python train.py --hidden_size=160 --num_key_value_heads=2 --head_dim=64 --intermediate_size=448 --hidden_act="geglu" --rope_theta=10000.0 --rope_fraction=1.0 --qk_norm=true --parallel_block=true --init_std_qkv=0.054 --init_std_o=0.067 --decay_shape="linear" --dataset="wikipedia_en"
Each number is 500 + 50 x the weight over its row's rms, rounded and kept within 0 to 999. Layers, rows and columns count from 0. Numbers have three digits each. The size before them is the row's rms in percent of the matrix's.

# layer 2 MLP up, 448x160, rms 0.0757, rows 17-46, columns 0-159
098:470544538566488552506548475467489596462480496449429427538547450493569561497479476411512593423547402497499499505490469502503547474486407604461513402535478480496516472435538381511510591431464401425512468527571489395493437453507403495504426414400477604494511482429538492456476433553480489563451450478448449503422411571552504510482448502480443454494481533457506535396434505601524457463464463477516529503510433485468610501466504428561466462498443497518543490543515447522550503522565434
066:516562435498546448472454512513494582456473530440501495537424474412563455520414567563464481495473549412478526508406572460532518542604530526532510556465504375541510498547466538533452523464527540453515495443471528533493502567569501577477493500491486446552460561429567553455539502499481510485414429538587502431508465511526506569491490487469475451420461499538522531538484519460437491422507385598591520480491449490594434572576496552584492480508493466493651528441401543492555425512419616
117:549549533493494467499515550522530536547503601626422475486462480538550468486470588570517453493493605578545517565428470536482491498546495546482567472368471462532472443501559509536489516549510593542511525548364488424501570497440467517480591579573492520534481524472500553566485593548410497447493457449511495437442567441486474464652495591450454484527443461539509608489511386479428530493477464466493498458541473512453446548438474539530530462465480505556548520492477420467486444607487558
094:518509535454454485614497563491451490599486490492477499450431448418496460566410472492455530551571529483476528480540518530413482511530517510407523489506521514450535484472494521508380582457414427527569437484498478476397527528524524454397487498561500488465508466452502466562514513441479525553436523483495456485392534535523473462498518479552558537548585458532464481453460531430613515546490499454560576518404534510511432494399587490531504472365494402642471435427446500543523489463614469
138:533460583542475507484497535516536577484576478483449587507542551501492512549489541455540537509526514524515456563554566521546491500560423426388466512506583482482495572451495588517378373520373506504496591472490439424503496453503522520453403522480496515516571507531428540490526463492504431574447507448587447518531486492485495531473485512547554624504534494416473515410503475438462510450493568542638441558438451551524447474432604546466464449529508536491551462461409458485541456456586422
106:455516487515412440523506528553545535526601455451532459502465529514474472482465507539518528431568584545534501548512543490564594461450522449565420439460426483534482550487489529453488499586592452603498461570491518502477508460541532590379584506439453486456536548564510474492425575516496443480536549412499466562511532515491476556553411411527563500469455555562556547487408453536453484549465567481539474584545509535612558537468525522453471537434574547418424426514463529481507417524435388
051:491508446508474540527428499486493556475502510528500570507440547405524507555435420623527438485482500488377553524560553568512409470470546479500500556495508489499350539489466543611444568536581491611443478505401549511498454532527562499474510490451513477462534459418493502512488588547515461481570509456569465551452565507495436447410539528519587495518555522485512501426481439395481439532478407516513505462463485554559471518520589484430528519487516528638493539479457479508444493611447396
085:477460520511433536550480514473502513424579494563502511504549477544531509504544510566593528463416439475417457494625484541466476373432437471483483584555367558509452462396492570509499528465513507468540497414522520529525490472463477501592454496495526629449459526483459547418486483567470521589499581509505519564527575441517504498533547429477481448504592517530481501542480424457424517482445454467536430479566464390502498546506482612444498508519582433537545572444494459527543556599565560
087:498516458559479525544501508456427563531509554464507519448428493426438487473506592474496495586585467427529533516604527468464511476479494470628556497495479477486469468443547529576396491474583521506500535575490493485461491534602516559468439548605504490523499539406547549559558479429439460485487511434503552427479571489478436525584560462573522543447469556479439461511472440431583548451478510615506423483573462500542467431478498485413531477498464505591449421491406445505417470486465633
081:446643530458463474433539451456534519538524490415462576426466442485618520432461483506510438541598458489465468571526512512500499426513510508464429536454576460471563486508482514519467539470532554463495476507456577394460489529522482509497501551417470500514482560576466422583480560507575466354455598550533502387497536504476481572505494563478404547532392406531419499443612509521445501449457546454547436513527432485491431536502548486454479448407470574476497487502450488453526459468489460
099:569462360581457457494530477457504511524554500570415490517468481472559433502504471471500468543536495547487532545577440453472454558520548496576496526498580441546519387419490426555561507549465667517533517471508494419478523593536488515513437484487489503507482491551508529516450503542477524518493534503488498504451500471453465501504515402539465571514576470419512454501551466527416561490375425455654371447486463543549460559541457505527504548513491491481482531514446360464478546482419594
119:578567500402560488456440513502441420470536499468434481481562589544518482504489506477401505491457616462544492578449493437480499518588469534481479367538488438553523549493600526522576484539441507498545569467532549465495517495522492455490421528428514457533482449500537583459450497449493463389485487450512518478483460497556427370414542524500552497475434460465575512444480452524433515469465505492628522495455445433463471561460480475537595491532432570552499447573644538521480456501522590
002:443531534541515550518521532535463473419516641484571512506465483474506555553420571539536572481580417446513549451390445555541455465496456459460479445506505452509555519522451531531518447605473405464501511450537506592497399531479474583427511552455492457550543503485420564501591494451439539545401534514577480443553585515450605461490483501419425589506472567485481478476489539488440455494559508516479537419529538499542557499423443370537494555548534539488502403467487597475508549501511489
104:498416550453480522477561448495458524468416488558566456516600490434455527489482417476556470464475568511522513503504470365481547506436559491513478498462504442444485460491522466469649443417535521505595437525544573534502453452390383472470601468459465514544493435509467530449481491463500586590577527520523559537533483453496450483494459567444461468540556610455530532480556533450438531495456497438551462490474465457425473520569510501439516628563434452461536514446536491483579514391434515
037:476489403558426404467543491443449461438486464515437614612508474535560542543551510441488577527535437468506479464459489470453425502438443530481566505499525568491553560494456437455533494438528383476462489475557519549484561618537469498469539482487481503425439584443562371485592563509446529530405446537552511464469508469427483533489405514464505502542451590559574464573491486588517496468530582512560490420518449530478568553510515513517411435544513499514382533480501473588485494517493522
094:464404498517498599547496479481484545517572529520527475541444553568488469500567482559525454479501455501482503394523467513460494469557468579507485511460578423499430436534580512448536534524499501425520566395495548532492502562341474556485526564492517477485460473487471425480561512516557440543545652554573426525494513452480559466547442507449503533423484523622415442538564489522551459476536516525435443370490501552425547512448502476534479496519458413489512561489419509460447371455564481
113:508489467542441450513520522488433480451483518547536410520464533431493502482533501526527439527437513577498462543459482454504547405530525542599552501632381571468524424575463540555443526579498529510557436504575451563525475432472579565508520506470531511477489556558539502506566500463483457524502520481545463520460472566513437448477379487510600411478571577545541484441487441545501595524485474472601482493467477596523485474407406525562453512465421447515525435563517500517441549542545346
110:510407451454480512485484535450583580548431495499519512462587527505372479459515546555438480474472588495452459570472540511513495502550522533521487437494604528475504502480491539488407517489423538510503483416415415551410442454426587555459503453483439407526478448471500469454566512488476522576459556503564460390521531476469404444496477517505551543546542471563431489503486508484428456494494541488455519463433610425423451454338533473524429475506455407542505529502539563459579470521567447
096:567449496618519466526515531515536477492450481463515385563445418485570430524565519513475425525366556515469560527497444459505510414532442585473549453351490482509551493497523547542554464534411425560568472517551413512483439498513491489551497489474468514506435444452522602498581544470491585509474547442483489495558495435569475406531494560546616456581522471453526583533468491453507525554447506506387549514408565503514491456476498454504544499560420516588512494467503534516459489593552539
094:513582550600504416452495490429455489482508560578403621470477501471574548517474484563440466527518528528436558528590503580537419603569513471461565471590552476466562517440521382491552576518529596512575503476487573542483467483548401503481509534467483484499529581499540486577559519449517532509436468431486476555527470546499494492483448469544535462513542492452602548544547467530563549495456514465594596497556517502491423536486475570485580521445560643472443427498477494471514541544494432
082:435481560412457533481471515521481523407549535443535500457476558492533529469542523568439417583550440432513498524447513557581484546519510472401547497527537509534451513381509429422516467485465511495501466448587543512527406597499495521523464555512476402482475463552498557409532486395600523588375532489541429549386475510513422561492564457500560521438505445514568437522538481497424460436381582566506471581429496482514501501487565494478573487498492417421499481522517439481484512510470544
122:489576406570491552460521504529441473529478424486462467475493569631477537578522510385536524541472517505525550578482531492423562532466511472559614496474514517506495457534507481509460447430493522451445452507448522447409471461404451467487482466505524405524456541549467543564663518446460559544443467394567533481595458537511468427379491577458539487438544450428500519504438436554441539494515418500498503480471534491543469584480478477520499381489522440510401510513525480542429477428486539
004:543498539440433453474470493475535431599470502539416478454499512556487540460547526489489517607543438559557508426525536452455506416512449540507570500454419494485523581545553516502450480470391536458484446548576657473488504456503487446467478568439443426568466563383589613523608504536432507481564556499471463517447395535507437482398521452466529469469542478485539502532513484518524381452518551397583457474418525457557563520486497528493501481474489547481486532465472483550507556548482422
112:552524461503490526556469496418517491529449456488523534540510513495539469517523481446511492534511472409461547541484353427531552534473544479600460555514486421527554557486494445559469532392443431504461522476406491573544568536525476477483560412703527646511496539425530485471515494496500596568443483516509527596549474479491567545495458504580481501489607489533504506532530403459483432487505463541487506495449398479502494520504525458509578466417471442481534508376481429542502514515583451
125:561513458512534447582481456456511586416520510654450450436500443532466512479477482488510553519506469539463511520542473420479494421495562490478519475481483430562495552517494387552580545473573529482600436508426572491487551494460484479476448501504550528439425537569429613490529540482564531512521521383514518524498426485557499496469521544526501440557438440443478565565410490314456536476593558501574563571543572449426540479440482507512513449482471506451536413508517479496475531471505577
090:416496492482564499538637524560565506562569516501526461454452561539535413512489478543362521440550433516529581439520503464389463501527542522482574388503423439583522511521523478358514467470489453466414553506529390497567516514480611506520492448527447534486513436521485471461468551440529514498583495480474542587497499447460489529448502500529477480456480529483571566501550474429534356557485503568537532464459477484517603468508461478486455532564517431494562428437549534419543529564502513
094:501446466529519584555483439558343511392515565621511407610455451439502527486535502467526501510592527539532554446519553567456517510526578475438509485451627538459381559468582435481509432521531515529522528557531533488527445544491505409550445543445517556529462497510453491639493449456475526466566505543435525492497523443543474487516461534544604481526556493511465446478561506558517491536435536531545461513499514562475535530501484536480503440532540562550439648523460483576485474455541440
108:508524624388509482464453520393430470479475437501490504489527448507470505526500447480450492503464473478509551460391517476502487526532523417500589439600532446440527544466481513541448455468457565510528490584447537502562434478466489416570643593596576416586473414531631520523474501492544440512532527502393454477480578462477601575433506434596537461475478535483507511509432550423555492518453466452453491538555499459488492468522449534498506524477455452559476448487565517506557533490495602
115:497469560488523519459474585502494520491475521492517589485481533547516506523389492537461576491601429477545473522507466525532505502544487463533624484456519405517491555438440462538515505445587537572485507498476546468433517574538426494550503572551514563491516580423415510432549505498513515487435469533613489578415440583484574555473493470491443566412534426605429516511493443506522490452418383562466460399484580489480519494409464442423567486448465475517492452492436387474466470500469587
117:461520570412512472435519418528463574503633512386453514441487568427538448595539434472461427499580513451517468578461394473559503521506563497461460461501540446469477473439509452483455451525495503498451522480536483484492515435442476504465564428443546613473518561621504442527516396532469492426511536528489445524461571478569472482445544535488502531482475399551549488511481566543512464494535509620537453542507455454556495553533528487543469532477596543507568595513477573414535537442409422
# layer 2 MLP down (transposed), 448x160, rms 0.0769, rows 17-45, columns 0-159
116:545449430540450554547432468508470578532532537418535591619438433432507457462581485451560457522526489571534551427470493483483457412478514500516525438484512522509476513465503518436406500516442554424536485525492478564544515521555539487500500493494453541558524485460450546524548518560590407478496560486450541432485560430466475462479582507467538424494487403473473411481434510539629542467535388465511480526560425445522490538504486527538631499472480436497528613445532561627506530607484487
077:463466462526500398478493543545551505441497550506565600499507460511520631509556506488462479452534448449457581483510543389497432607492434407467559535517502511535513497463519527542501497544463511422511377467499510420385407532446521510474524381451549570534525541501524490426499468530475474450523418456601517441526469509505465513430475470522492405543561536494481574443610502452555518552588476544492521424380554574439516465490479472524480550551521531502594503538488528512522418402540502
107:410527519462507456458435438487587452397490557496534562597460569463420479452553466441484574514422407473531475468507526546385474539473483571417538535535512556512440540473504499474514504487569488518473463459468582517432510464495553540471481485509541560388434493480528535576565533497423458546530451534508363507554567475489409431514495631473500465487451600514554581447439499481431470505553522494468505559499546451498508552525478566519465415567454510550552588425533395495553458490532512
103:465518376528528613539507498536520550503440472373497527634462524471569577417482516490512544519601599505468541484519484511538485453455601431494451539454515495555491534481512571447502524453432523493564454463525465497525479516445498547481429591438527519583415521482497483510432530550437501419469572543506429519526543603476571459509542497495483477498409454424504575486514541364539440529456434446525541518448468546561500504552513517478527449470498587602508498494439490490503548420511379
129:466464467457456587511517520545429465474496489483495526557428473554579449427446437482525479608536525476602561409503476429550485466582469426469431512422495508595571437562517491579507500495495448517545435550482533597540502418502465527512492518504513501447453543563571572473446534482490511462516555514413536454503405547484570473565509511488454493373510513446529602501524437509559639540559490519491494459518509598394554519553497435488486483499507530542428541492380492554461458566518587
111:501453515386567443447473520476577580531437568603503517513546494505468485542562470472513509498579538417467505432557458415501474511497472587529552428435509526500508460455504510402571436477506475569417470500414488497529536497447486476474489480533520525583523544532593504514532520447558531527470449650561466437604500355542509463520507576561558546488448452507524582488488413493504557550573599502513469434467591443514470487496368558505460468518467511533499484612471520455539493531522533
061:557542478457484561535473536499427487388490502477476528527364484518499502478471471411428522518499554408432563549534554560402490476494507525484555544419495570497399547416623562524567488528465454631537516452463493419393507461553519398503474491493510561495365420513514486578493549514537422480501517487544434488468510543535538423405475536511475519470492498471463522418508571503464438580500529463506505417468534457599482525510502517533495428512502517555484554465413542560494492401507445
076:435427432449503548565540526437453583483534515467473540609516479463475481430537448484510532490515479465460559498524569558550464450549496515504554531534381479498426517474543445528536541607478470474535584433560604455463496514503446436432413537453481525530474527508526466542463505521603469569383480502445550499526575429467533588512528604458572438513527477563505506531471463486474410469447438452490619473545525463495534575502511474563384510481538524540482589401456452475542555556591531
106:487592522473535492428501500499402517485497414460502523554503508433552569451523529591498497559501438385591543448489395466435474527464419426492516530506511520425470536439590653460485499488481565498519396505543515475548493552506433588503534401509446543534438578456522485579533543511500429505480471521468493483488510543470506433566456462524527561521548511461571571531555525561450459541491469525538341552386493501505500401498486419504478471576513530494599514530517508510569505463542426
098:485532500522487459444435500473444452528468473564546458544561569494536520448578471537481481392423416493530513507500513487486577504466458518557592501584411612527497577536471466479462461361587464496621558413556423468441484464481486535502510439513554599488476543463502495550530487419344593434575515513528497511547494455516537459496499517474459547421579475533525473463557518503390474458501519537499560542534514561488429540583498497497515589505509543585480440436602490459527475542515529
106:506587530428506498455570524481469455485467445452569493564520455475460451501478512467488492518492507571542580517465570486515646547537494485467558485441464533533577574540463577468473555573525488492513503521543575491464448414508501546512457491486455529414557515514518439502568443487498555387554474479472470605526450514522528591509413540480546490428482600550488504483417539516523434565638478545390667497506571498451482480503543444459427570574500536502525437586485605515492523461501483
112:481428433542499556468472578386602493476432537480545564516478625496556504582468504449555434481501448539428514472537465497473538561452515536520525507455588499506556570543501491410521479516569548458529515564462457493486467569519529517531497453513497468436428533587424438578479590495504524439480473484446619505478549547468585525475448532487455487495486541518468394490499494574559569538601573465462437453547429522522425434531516482547523565533524492448631529461519445425440501520580600
004:477449482532466534453439538490479606438578553497451440527542490476519522489465580566472508523496513504456505443483463496554484450481568460438548474477467593424452585516491420512395592521503489451524503491536508552438425407545501545501533448546498453526521418518520410477565531519463537498578465579626445492572494498489518549489511603424492519441481368453481406544501583485475455410521467431557588480577460398531496380543514510447468397489501525480560488478514464493450458546451444
119:480532503398427509469502515482511462537465561406390471465523429464450510527406425583548460398470504537537534518538513451559522461548629467552491440497486436590537533495518448416495440390525398520534588537458516504442525475482507512486533522491499409621624617484531541568449542523410518531514479530482597481426509487501551456425539476504515482511477487464495482521560503520531540446441592444425502541460459543473459549507486519484408542560481464545565511453408423491516460492519540
051:475406552518483379560541512486501572559550412466437442516551484531563553515472490483473436469546492457565511566479460543548424484512494410503524479487499519523454499520440559502501532536527496469602491472538526471488556456502473562586524461540507433481475510421553590404511517448464527456483559474534566524440537459445454481507431484400505488490498537535502472604385537543449514375491516602456419437610493436454480486386519487598443467462588517467519528445451493526437528603478588
086:445422457534468518545471457496402520600606450459536502526553529575518536573437424509521562460484476487487410555433552528434475522587487570519430449549435455500452495559546544585534470534478437512553515480464581578514452503465406642503482481533594521474483449484482528504490458470543483586526517471502568476534417482495546580582450475435573452395543462568522472472565488437490458461555538495459481475503545501475416485461456444470546522527443479439525439484483423491413538457553627
118:574563416549487591430584494483413529593526479442500528495539525461465451534545460494458539515503528442602389447498460560497416518460520594471519549430568480599518503497512567476481482381352531509497546502488539432465470550548540534515636492588497529518549521474565505398474519542409481467527571502531580502452501427494539433527452489453468560568454565508573535455479574499469601526422472575462573491434457515551468449521475454468488510492500584489503513503447528513440518468502495
099:467439410555532523559567519514487601515454552511545493508467523566395510385522500498429564527603469559406529536482453548563461595472474529541510430500508555526509444450520571457551508523479537404480518536460442510452468539462562563534555483542554445464485457514552537453495484541430576460532492475447497472524448529497506472425451515508543493534451530518514583472490480482428466393592514490403468602582477479517517455577470438400585429507381470608506547544574506485554535543555445
098:510506440582504462533492518474535420490406527421515465571452507521542450446502548454463465494433461497454496499509338520454477543480497555454440470396473575517510451530518463544601507486492532485437475601479467568454546439511486477534379475510548468575462454481434443577435503450522440458535572413462587553505531475548518455445438600513509441477495513529538484501438533510520530626494430455423515615516594446595476500474576502553535516625539554516460475484522540478537492498451551
102:475579466524545500499404546377505510542477505477498391456515518529439365535465573533424530617482564523470428509429544521544566503524562531546487500461478509489459534477483569452504536471521489435416561470484506514551393482518577471576494499494467537438474532536465524547488592533438557511478507495499432510488432442559439472572439558550408471454392508455511477567425565517381565503481476504457467506554441518393502508491504509524424529497507528523569483492426518458495467592652480
097:415472440435449509479501565473477550490404543477580508505495468502497572501539530450371506524510459521514461469509457573560404544519480503404428465497511559442504545503541467419468442580536488550549543536454468553534356524545471592554603517516451477592423493463491548463525488520553579538454552400485528458333496577504471506517577455472538527502508506515501481526525471541452623481491638494461494486481516465492540554556532437390470490487504492461395448520493493445477482537483506
107:527554493504447433510545477504517477573508559478504423497498417488555523487612473469520526402483472517563466530516485499543501478420475510500347497542508449581350571461515553549464453439524491530438545520540429643463494455547503483583524524495517573546468449469457443432508484448447475416560541490420603486430501462528581477532444353474541477515552436515492452524546566450552427547509501572542530452454539501541440468548539478473509571515545497417525606430548521497513506488461533
006:450469571463483477440483484457507538397564483530632408486578491542477529411575461566465493581526447482561414566488549420559594476502523466591464573357504522485481523489528525489502479530534544475496465510441541419483483529548517493523531501502445492525476468451536538542553528610492538453606451500479439399400510517510433489411499462596492597469587560552529571546459506532470475514522514606521435507471542462575541503561473500558489430498515496463478525500436503582407437518482481
098:453427443497479500506510541533547509508640378512567467520547453492470571448504476554470503571490548418522471457485469569555478497518493472498568506416403506520461435464526465509482455562544536560566397358593534472460507489548548447486402487407388451552591502562436462556450490435526457481458502423559514496445464546532466466497534517542509506613449471458491444503493452464528432432578483450541543500472540505496524527447505546452399497526472462545474513566545591574546510433423467
112:414442516526497497631526520468487545499548536447502530450527451537400464479535583599524494493506589517441529526465430459543575472534553522507571511471370471512553493560459520549443559458388486519534525489395525496486503501496502441355453397472529522449495368578530486488533520580439555464495459506529497499477526506642403509492583526510512597430483437559485547496486528474463492448484505461546528524541509516446433456472501497498499597521514443422510530494561609489522532419547519
097:498516526501475481569522489524505528560474494557480464501439502494561547506477547408513466482453582510504580601462494506547478571471514514490462465537578518509546509545468553551490601533500448501429547500511454464556455451374436414554451435623490464527534535597448619522566484421524458463597519524534526421550570560451538509547510597457494513511525441415453567465467530468503484486504500527484433402445514443480522357406465603499511536467509488443550574565533483536513526581452414
109:560492534543532546522432476566524497449519481523435521437540520507561448521412499548471531403489551539611467498493474579558578486498598556419477487406422490419413498452573573538571521471457454531512502601554534551633408405456493594481466576406562535498461500505567467490468486445505562534571520486439539484557551431592512530486467497578582529555486498484400441471495502520529524556431465498535466504459502479572545564516475508505471447495551479457544484455401527517521413487559498
111:505464490477500445421499391429526571601483485438461455460452507424503430465527489512462493462467522455411515397480546598490471596456508518507521528481496434496418608564555476494530575462439490547506425475592544476601447561567480485475503538400515534557499423490418482517630589477475472473552475459424489539453548466578472465539549434467466477534484530467550507541496417504472499495464480507469414564499501442521500546554451471480368452551531524476560526465428445485502433473616548
107:428428499455511465420474526498471447480473539563485530512528451520501541521551538522489480478558374372557521511475448432533512471523379481442500582499451488524507569506537491546477450424476422605507426496466549450494469473512490517490571512492555562407413483449479562419492507511512429548439576571521518471524466395503502463550516447484509454487503488523481496455573388568475466529515514587525418421552489500572446528499510402450458447530455514553508411571501423550470394380444430
# layer 2 MLP gate, 448x160, rms 0.0788, rows 18-46, columns 0-159
074:465451572515442545530534479491479413539539455558484527468567500591425556496581456444542520508526462585520502504607448536463471456416482467433510434527490633468497500466541456475550470535460485537495477547514461458500490414433481430517518504501499550459532460544429464563470483494511501549577552485437501585503546505484490412498507512539507531576537490465479471455512472559554511593482646401425481501498554512390543420446481448424494523500507556487359476555615446517474567475571378
104:508556531520501470571498475542513479465451465599536429486409440542562535506430504521525509433534600569555587572461483553475507547479496588526589391432424471470487436453464580508427477525565612516546504583417455425572592531443487562512597466562480546600425548467534528534485526530504493458505517447467553534474534496512509441437455502442447529551523446433537555531528429485382535429496522499433513509548510459510425499495489530481498472487493418490447579535442472456525545599454579
099:594528491487465495415517458536516536460536478454498442499582534589510560420549544539542452450471470512611480520447492492593498503488525505550507520526528571520499513475561454515563446552605589487405522539521496441527532466473464601506468558485476588522484565591495537409429496547503473428508480462503502477561467413455531522497500496398534504485409474587498525546562456501455464453454508526453404497642495538529462492517501561497471585611504542433470578591599509509482518560368528
150:402514493469528474477533571509499465494402569534485457479446516479552465521480524470538527510511459439475470438517411464486531546563522467480472539434425506460488462681498472506542567526572454444543397445523517533496496460423458471493601480622546585501574500475538476493391533568398594386477512467469568539444462554506525529613497486483507505428466524501485592544541509581482487559511470443439488478567493479541545470533510440581527481483458586461489458505577575379500514524502458
120:550471525475537539440448525478485459464458538564507577473527473535525533492518454489483447554478442478479527455484442506455461611522514545358570566501603499491508516500515493485524551403353579380466542476519473549510562556436468382558449501574532476494473454474482563505566448532506561556498449563490445439512506488491559440424528525483456506527604406488454467523594506463544517480534435519535560441447512468413400454556492484528536502559419472527516568477498501556516589499584618
050:483514537492561443487574494510507455514497500472525475489568473578478521423543553381493557512531470504611426523440452456473569473504496484543500397515506515520621461467546432378541440470476490402557526495582461498552563449481425551551493516520505531525470558590477490533515436455447562495428529551440562462564435493489537547583455501471400483485466509506523479581500514592563559518567581466464513563530474441418529499492414533577440465510501455367542475532495520454499518381530596
068:520563513480500564472556555537496471533522494452612511514496519494361565505487600428427503473497470522552516510532494445553487514384494508513497449582561548493573410565521590464531468501448523515551535473556428459500546502503599460461498509469455463636501414574548483525447505437500505428567535432452446408466462456486478403437530501567548501506378522507464496553582476447491454539497608519461508564510465556505529534574499561561520514476507478405508459527447550479468433364538492
108:477511497428466447466511526528536437467461428545488489549556489563571523492511391544529527436429519573450450461427482545536494542530463509370430499499490536522525521557484498463644476508449490464480457431540515505541523462443454462578531468372504553478464473610408473429493497567542545548510486554478486581517433525511571492409449534417474474536542465516525539498541569549406488561522495353485531513447516496499543555516470501536510533529564501405563574506599507508584549502550376
088:515357442508535533549480563531515501483465548549532500558539573540470462588520515441515609469443546496500504409466471512493524590476482526506595442475458534528445549457518491449495458553480446512563560513554388591547513471504496547503474429559545491418506460429495592428505436524388534590575401419487510568491467552510522443474475411513528481467587575454549518574398548488531493489570481547476532463454614524537570460509456524553515547555542465521456412482527512537463579556529517
122:433531563389504538523486537502455480511469510441598505538560485520394553517497566504516559468494496492524514496442584560513610492485509497445526472484400569520495602542502585457416520540483368460517492466472483575505425429459444501502580519522506537489539505492472509540528449453558478467518498473526431511504477539550518538437447557494528437497428562594498541499453573541602496507612533542333604593488528518538532456445523434471496445523522551484531448466604598520499467546531444
109:510475472507440556465484526423515516492478521557539527525485486503479491492501548541602471493514425440454460416498422515491552580421541512487453559417560491504548472426433538505510557436549471502529461609446450478447539591540536450477564432616459460451508550535412413566455578549533534491472502504484535472554546563457633547578456442438360618469502497496383492500504576526546525527510503467471500492568605511504425429596475504490537515522526505479496510387450507484473528548541460
002:513518478435490524483532554454448503489507519454448516493423455422549583595436592555505499562513475484512487541478474522542430501554476540403505461515419551557613524548486477569516561518483445484545452463493432496532422519444524605473407402499402582567598460498508519516475501400465601527454509496531507527522543515502551482559460475474411574487532495478481441554528524562440407564518435496594511525541495448515537497418395426474491491484432497499528380374463462464468501576473476
112:540472547518521477471522496525441497436478516513536558521539488523424549512515432426453517421461511516485562526500465411455540521533546455452499548516531499373520488545489545465563409454494571425570499488569551534545505457404425506443550491458522585495490372515475537523510535510501521531596483517564486605545463482514477501458428487478563530614605629415479532469529514526446484515468526529564437517457562517525474493506435427457529565497505483390562465479606472477533611344481477
041:476508591431601574546475496550538551539525514495553381428472491496481438471429478536523415495465558528467552548537540552571559492589556456505440489509458436485462458514544558547457507556536606503551484512466492442506420380457520514536462517521528488577577419558449590544405409504508486475601555468452492552514495541585471469496608496512451493466554420429442516449498534442491537547481417474430466556493545492509405441475485504471574576408474498508599477536478511403510509491481512
079:536507564459506551575556468550566507459624467505520571486537461540473487482442542550498467470435455516457494507583438600502430481527544390484528531471444510509487447511636496558536452451510476455467576490474548504399525542538493505505423475593606526557567497507472579510484507564517495418445440553478447547560487505545542490479468539546562564433547449449535477531461533484488484552519489416429567599577411482437465545459570635430552561476462500517498431473489567444509429419517508
125:487538574445511445462464519540434526465531563473441505362490401587455508523472533484470460475589533488429505488501540553562535559432524484492424539372527457534453507481526465444545496550396492501467541442467512464466547595502478546573444555486482534473453468515516368478423466508473465460454560478551507463417525427559482543529515518451487512468479442496459558458575405494507489427549544481496397594604542406541498541453602451400508467534561525495482516465529499447564588462494566
094:514407544562478541498579501546530556529578526565448483516480481435472522395538530480426494447468471597496448589495516570557469478581488591430479359531529497464503381460490508519500505540455574554579563446387434474436498502459572501442488547507430492610452516430513489418469532479493504496528533477436548520584474469498462482527497516513559462537476575443402514415437526511418484440544502471542433546482522442538436406488500537517513471485500437458479591567419586467477532528543453
097:468537487429506508470511523490481443523491419480512478473503536606357515408489481453525537509549464440594513513473527531517394598432514436568533505575464513484455512470505433514579547549537612517452562553529494479539519548521439495453604456535500500560569556531432568483503451495490523442482511496435510471471546526471461541471527548409349528462496435651453481535516513537490473572484493480589508567597568495415477486494541521485472513459469455471574404470407505516558602468473486
102:480383408459485608521495426545575557550423437452518409482533532571472507472488546506550466467484428467568498504430488407460536433465464539516457549436439448557481502539443599531436476535495404496370472520567469442514490541519515544503451427527525567481544480500501567463511473629509527527465478572463511468517486453508555482512548511408413532451461518560441393460505564507411452505563496534408442486435440528536494477478536425519431453516482370516531547493472533505478415479495544
083:584521455589527463512528502507477487596459460577446509565520453496475445530451512451552610442464569532510536484541498435431502450496518529605473491452457502463543464591481560608477518529536477506556515550418476478464559409526488469496487403486504569500519556423476443567447510601407519436628451538465573503613539496457565471500414558500402481549524528516468535473471501516549529561618423445540491416560509539497525495479411525517427524465512596592517523449471550533522480485523502
122:518476464492431460543497459594494431447527505514500505547608523498402385503575529560474510506503499399504471461556433491544463491525459451447404470559515525529492527531428542469553470515506487473517500427493431537544521455452572490493454534448431480561444518538571527401542485456536457502645430440395457479469453427544636473544551402477505505472478439563470584497454563501511426457479533559553522539465550504489547456542607514550537489556418521431497572479595554492504482560544442
005:521508545527492564547500559519544472535517446491477575518442514474537425548473544503540454368538557508419507453446481476467561505500433599540465465590573526574501488468462511476573496520536469414496557502434461452452421465356500422449426487489506521479397484510508504396496486365565448553526491512533555581640481492537456565603457546433500470525418469461431516467593504547495566470500523534464475481482505538517526423507440538461387552470568556526475527504486512455460521430548464
109:460506493520511508503619552525555521569471518529522546441495421543578431528539512478518536488437451454501501473600336438612491447466473604552385475499451499505514489557507447441549493510507417547522510518575479490431438465525491548428570426522459441514482420475464543488525518519361461563511435497528564546534544592459521524550499509474442468511557507502478561485524492516464544533519538466552350473532525519516555483485529505479549499457427463520471405454571600557517399461516587
122:503481478483456562485579468502472452459505477514490539456530538573535501533531520535506546488477429376490442507551488501508445451509496529523513475482565480554521457441482539531485520373612512460373470541518496505472440574626504501548565505501524425387573465466486410538410444460492544467518484526517551460386551516467471511528607499471442463542602525509528439540518418524517504410473557511448469453559449550512456595515521552369517536528449544621447473451468495459584440572551515
095:426443421464548513555600504543624531590537538468475452532498536529526374522476490510369524497521483481564541421515442497365501496535536518523587451455432392579533482519489487357564495470526425483379556447502426541551552523541570549524529474522495529471466476541513416467504571463523521467613481494498512585526473475491447526419465513475429476466452503523549473487528499416569407589515503543501531462518542517517568468508498487500449500565491454527520470433501491425534530584485536
092:509514507487494428500504523465622479577459459407545565424553575545488466482483568472513492480415457550455477561455465416591514481488419572565585521632367479527582387501475554497511601476477469437511498399504458507549527444475490586514533463556482468531550513449533518463488521512538458537465530495518437553474463575403560504520513519442418499497423522493567566527417477505441544505570466478538501559526479415537471496453534464518501515465452433427587374501505541431473503552486519
107:425564432549534515503494488571616579460503522462511461529506528467525537417425552572477518477532514494483362626576474526544547488443528507449520595456446500587527462544562419478464489515549409570434498501463457449503570493466549634439447468383504575426465539493408526529510496475429485439466523555526458539477485508505444472543461583393493509540473515544479517504521422569461489482603570571571556513447539514442498500491531457510481531554541533489520593511440477474460566516517434
104:477495497517538513613428497440535414516536461412547409528552467538539478544464492396528699519452515531465473517628426539522505512533518443539502437415471510472492486555488453510550443548601474430456474535475468492518474501543566488499400508520498538471638473455508438513595536551472552449548542541454453529531558451512434494441495481510482461527503438474496479575536492512452469540521530410455521427500449495498590560519500586488575515423453500479400576500533469546515493425583451
129:437543598418478476442538433516488574540632489442476506488482542441504484605534455491471409519576513448505486570432409492614540539508565513473464475473573466446479458440497467497484448573482505468426527482546485520499545475453472509437563427453536619465511540595472426493493393549462473431531550521539477501441557504576463480444530551466488545491496432525514540522495552552501449483546503614532439544519471437554510543531515502537471521488589559489548585483457552420563540445395386